{"n_head": 10, "n_kv_head": 1, "rope_base": 10000.0, "parallel_block": false, "init_std_qkv": 0.0191, "init_std_o": 0.0, "optimizer": "adam_variant", "lr": 0.000507, "beta1": 0.95, "beta2": 0.98, "decay_shape": "linear", "final_lr_fraction": 0.0}
Each number is 128 + 32 x the weight over the matrix's rms, rounded and kept within 0 to 255. Layers, rows and columns count from 0. Numbers have three digits each.

# layer 5 attention output (transposed), 640x640, rms 0.0198, rows 60-63,124-127,188-191,252-255,316-319,380-383,444-447,508-511,572-575,635-639, columns 40-79
166079129138074110134184108126126122164095120145139120148105100133123122182135134198107158074128156133168114167077180133
121076124107129090110102160121123124056144140094146126158156110118102159130091131113128103144075179171063143151083143104
131159085136094201056164103090122053115153133099093176162075130052136172139153137115148077123172108126072073149136110085
203080155100144137150154110125087107132101123127149155133104103094132033187135104122154124077120128181098129122093147085
203082163191150102114164152123111053135126089165146110154114141123094172128144109146095098092112174190174122117083183126
084103123135134105132090152157177102047118130161118095115145123124136149092074101065178189132078172119139132133112143140
172153141099107174109180128096149107136136115100117122136105136073120138161165130097138145063138104118143054107147122093
191116168088114112122144126177115114089150091143153107144114134134113122171135113083091112082086130128168126145054110180
142111110188167161152063142092140124136165071163118163172100094131025158114125127163098097077116160174133147139117111122
123137133152104165132083171150161109149129157128106101119116125135101136132064075096142151113093117121085108140095172124
138090193063133132145166152153095107100120138137076138115150188048131118143115127102107130090124141139110089151136127071
129153141092086142120113128160050121083086184157140126107102093155089210098119114080146107095080064101139097168124108221
104143146109144104133131161095121109057117156083118108115133177194117150127133129187122139092163159170151135157103089063
170105162165102155078086168096157139176127180118154115097154128194121163131121119117144125148119138163153111124132100204
115173159135104147108147136131144210188075178160187104090103144074122143076156166133123138127097156141104113183100133170
096167121112121059202125125122099135088134095137163132158141086153175153149124112137140118131138139070183083098091130134
137080159126146097180176133141123123104136132126118160148152155157071102114129152179134112105141132182149178162111101111
126121149104093163100039161085151123133126114134142139066124131167115190079093104116146165117078129099158122144130172180
129125174107081149137149174120090173122136174132158141144128173080110162121164181091157140068097143115128149157113169145
123135172087123077209126135183067143099110109180133146126137094167156164124171123116105154097060113100141108128079147164
092090138156148154122134187120146077081137122124108093156138162136094133121123068171126126089119153128130132148122118095
112126161124086199127129148062162135191119148155181149074135119152134147119116187099137168135151113110142124131147113137
115166186127124155108156124142088175169100145086132124134142131047118148123127196121146135103106138156103071154159165130
102151150140140118174108102155123091106138131176140178122166076124146157087128180131128125126083094134150097127096111156
112144099144182132118121125089099113110103118140122143121135098182050113088135098126142073097112111127211162124065140097
101118127089142086105127156148104082093167174135120116124116156118074193145107099130134116132109138123065113131114094138
193056065089132158123175144090159124063136124147100128135128164078131145151130151080079163096132118133119146189152096142
195075155065107147159133132155076092074172124134144151122136135129102172142130150117156150107147091162149130115180088138
172152124138164120120182160148134109136163137169147142141109113111045111129154118169150091045153148187133131149078149160
090157130133124103169101109206161095107160118169174122074110145170128142143055073085160178125081125091144108116105161142
153116142089114140191174098120081103129178134118115095131113075091144120100141073095116151092093144115122088082156142086
154160147124143128134186100122092107181123091107153083123093127146152166175164103079126132076027056147145078099123122151
167124107149095098065131135121150126150070097103110103176128126153124189113142136171173115069134124185165145138049133102
100095074092167142086062165117159085108180174126074130126092144154118140136106035118115130134070069135100104124081100103
129125129102124161097110156131145099056118060118148113161135139136162216118144159159211134105142131169115125147159119194
174067136105107170153117184158161095052194186089128127104103136133133119133144111167193133045135060184161152154088117177
094102132129131121128129138160111221140148141142107077174102142138108079131127092120156143104120104150148083143114142100
109115153103138174122113177102145117139129122140115149154121089128139093161129063195170148094088073109123120135120125080
135133145123102144144088174115178159128131120160118115137129148111145143141162153118135207151107160130095133121114128100
189139128115114137107120078152145116146092102109141143134156154080140167198105169082148091110158133078031115125101092166
134149150085065141100149165080094155114104139135151106099128100126143108139172187141180091105101078255148155156076146112
# layer 5 attention value, 64x640, rms 0.0195, rows 60-63, columns 40-79
119126148120150105118125145134083102188147126157155108110149154073157149118080137129171145140113099113079101105109167131
154081077116129110155130112199114138077127079117104149175151203076128083126175146139148110136188134137113127125080140086
150098191136173104121078116112135052130138135115129147132072135199126131195180071148126120112158165069176158153152115106
213095095127158173118081122086095184114106182111170082089141222143142102125090117139088062106099118117087179090148124114
# layer 5 MLP gate, 2560x640, rms 0.0269, rows 0-7, columns 40-79
135134142123148118101112092102130111144122138079087128099178131086084063142214153168154097121110112149066120081136093128
096173154105137154133183109094112142145113093130096134129113094130148127114123129119119142161107121110138121083135077185
145046096167149161171132136087095092153128082144160093140137143124137131147129178176172107176106132147137160190115076149
129205128123167086151145098122097150143112109127118039143152107121135149115108109144117115152163140108120165142098166145
072155111114197094109107131118171156091097073169100119193162148146169111071100116174127086139075159167148170139152145118
172142116129100160149142141136144139086140105132155102149066221078134119111124136100132094081110142134116150125189158144
141166086162119143081112104091106094131139116108138112119104129144117103071177096118120157133114138106098129095110131141
156149142140072119136106085095143110105113075144157130060174139106193135101169127127148181124120138092092116156175151165
# layer 5 MLP up, 2560x640, rms 0.0262, rows 0-7, columns 40-79
152106130099106142139140127155063108133119086166131075165160129183114132052138119164112096132217147103149102113145154134
070146146152148106106067161089110165070131173062153138116130113126108116156144161146179154138138130152164117117124144154
196118032173158108107183170144115106125113114071127116097166110175099144152142090143107179160204079196072143132150087082
096098092109128140112168107141120087097142146194122165117138133185109168128130132122166070162139138160100103142137105103
119134147187131159092160155160142051094127170109122152114170090094090112139156110083086095128117132166117105134075145128
127077136118112151134157128150165146197155157065147117153148190090108171071143149213126175138084130159057130196178125157
130091111101064121096129142138098150161129168161127184140039143133157136122141135178164141155076127118133141183116131136
150141181139117134147126182110107109175081093094138079150075090121169101105160154188171169125089206108127142168147155114
# layer 5 MLP down (transposed), 2560x640, rms 0.0234, rows 0-6, columns 40-79
087144101164143129184111025150116093081113103144115162134141109102149067172079121112096104100122131123129093138139101155
120169093084158162094166151154107111108158152129118157085175098135065103141118130131127119122091149128140131119056204136
109167078091111139099130097106120118117178095109132107113165151127169132109133122150103162149108191158055169121156089119
165105210141115174099120113138162133094085169102182131098070145085205133080130192095099110022070155119087105085132104106
113103177115118102088171031085148137098139124092100156107178141078147055159106064118147109140140137135165118085183123160
182094123130113140085209186140115041131106226135083158117222122148152107137131075130164103169176110151129172111095152146
065092104195152165126118102137099146103062136189126160124142201117152120171157113112167128072164104092118163140084119141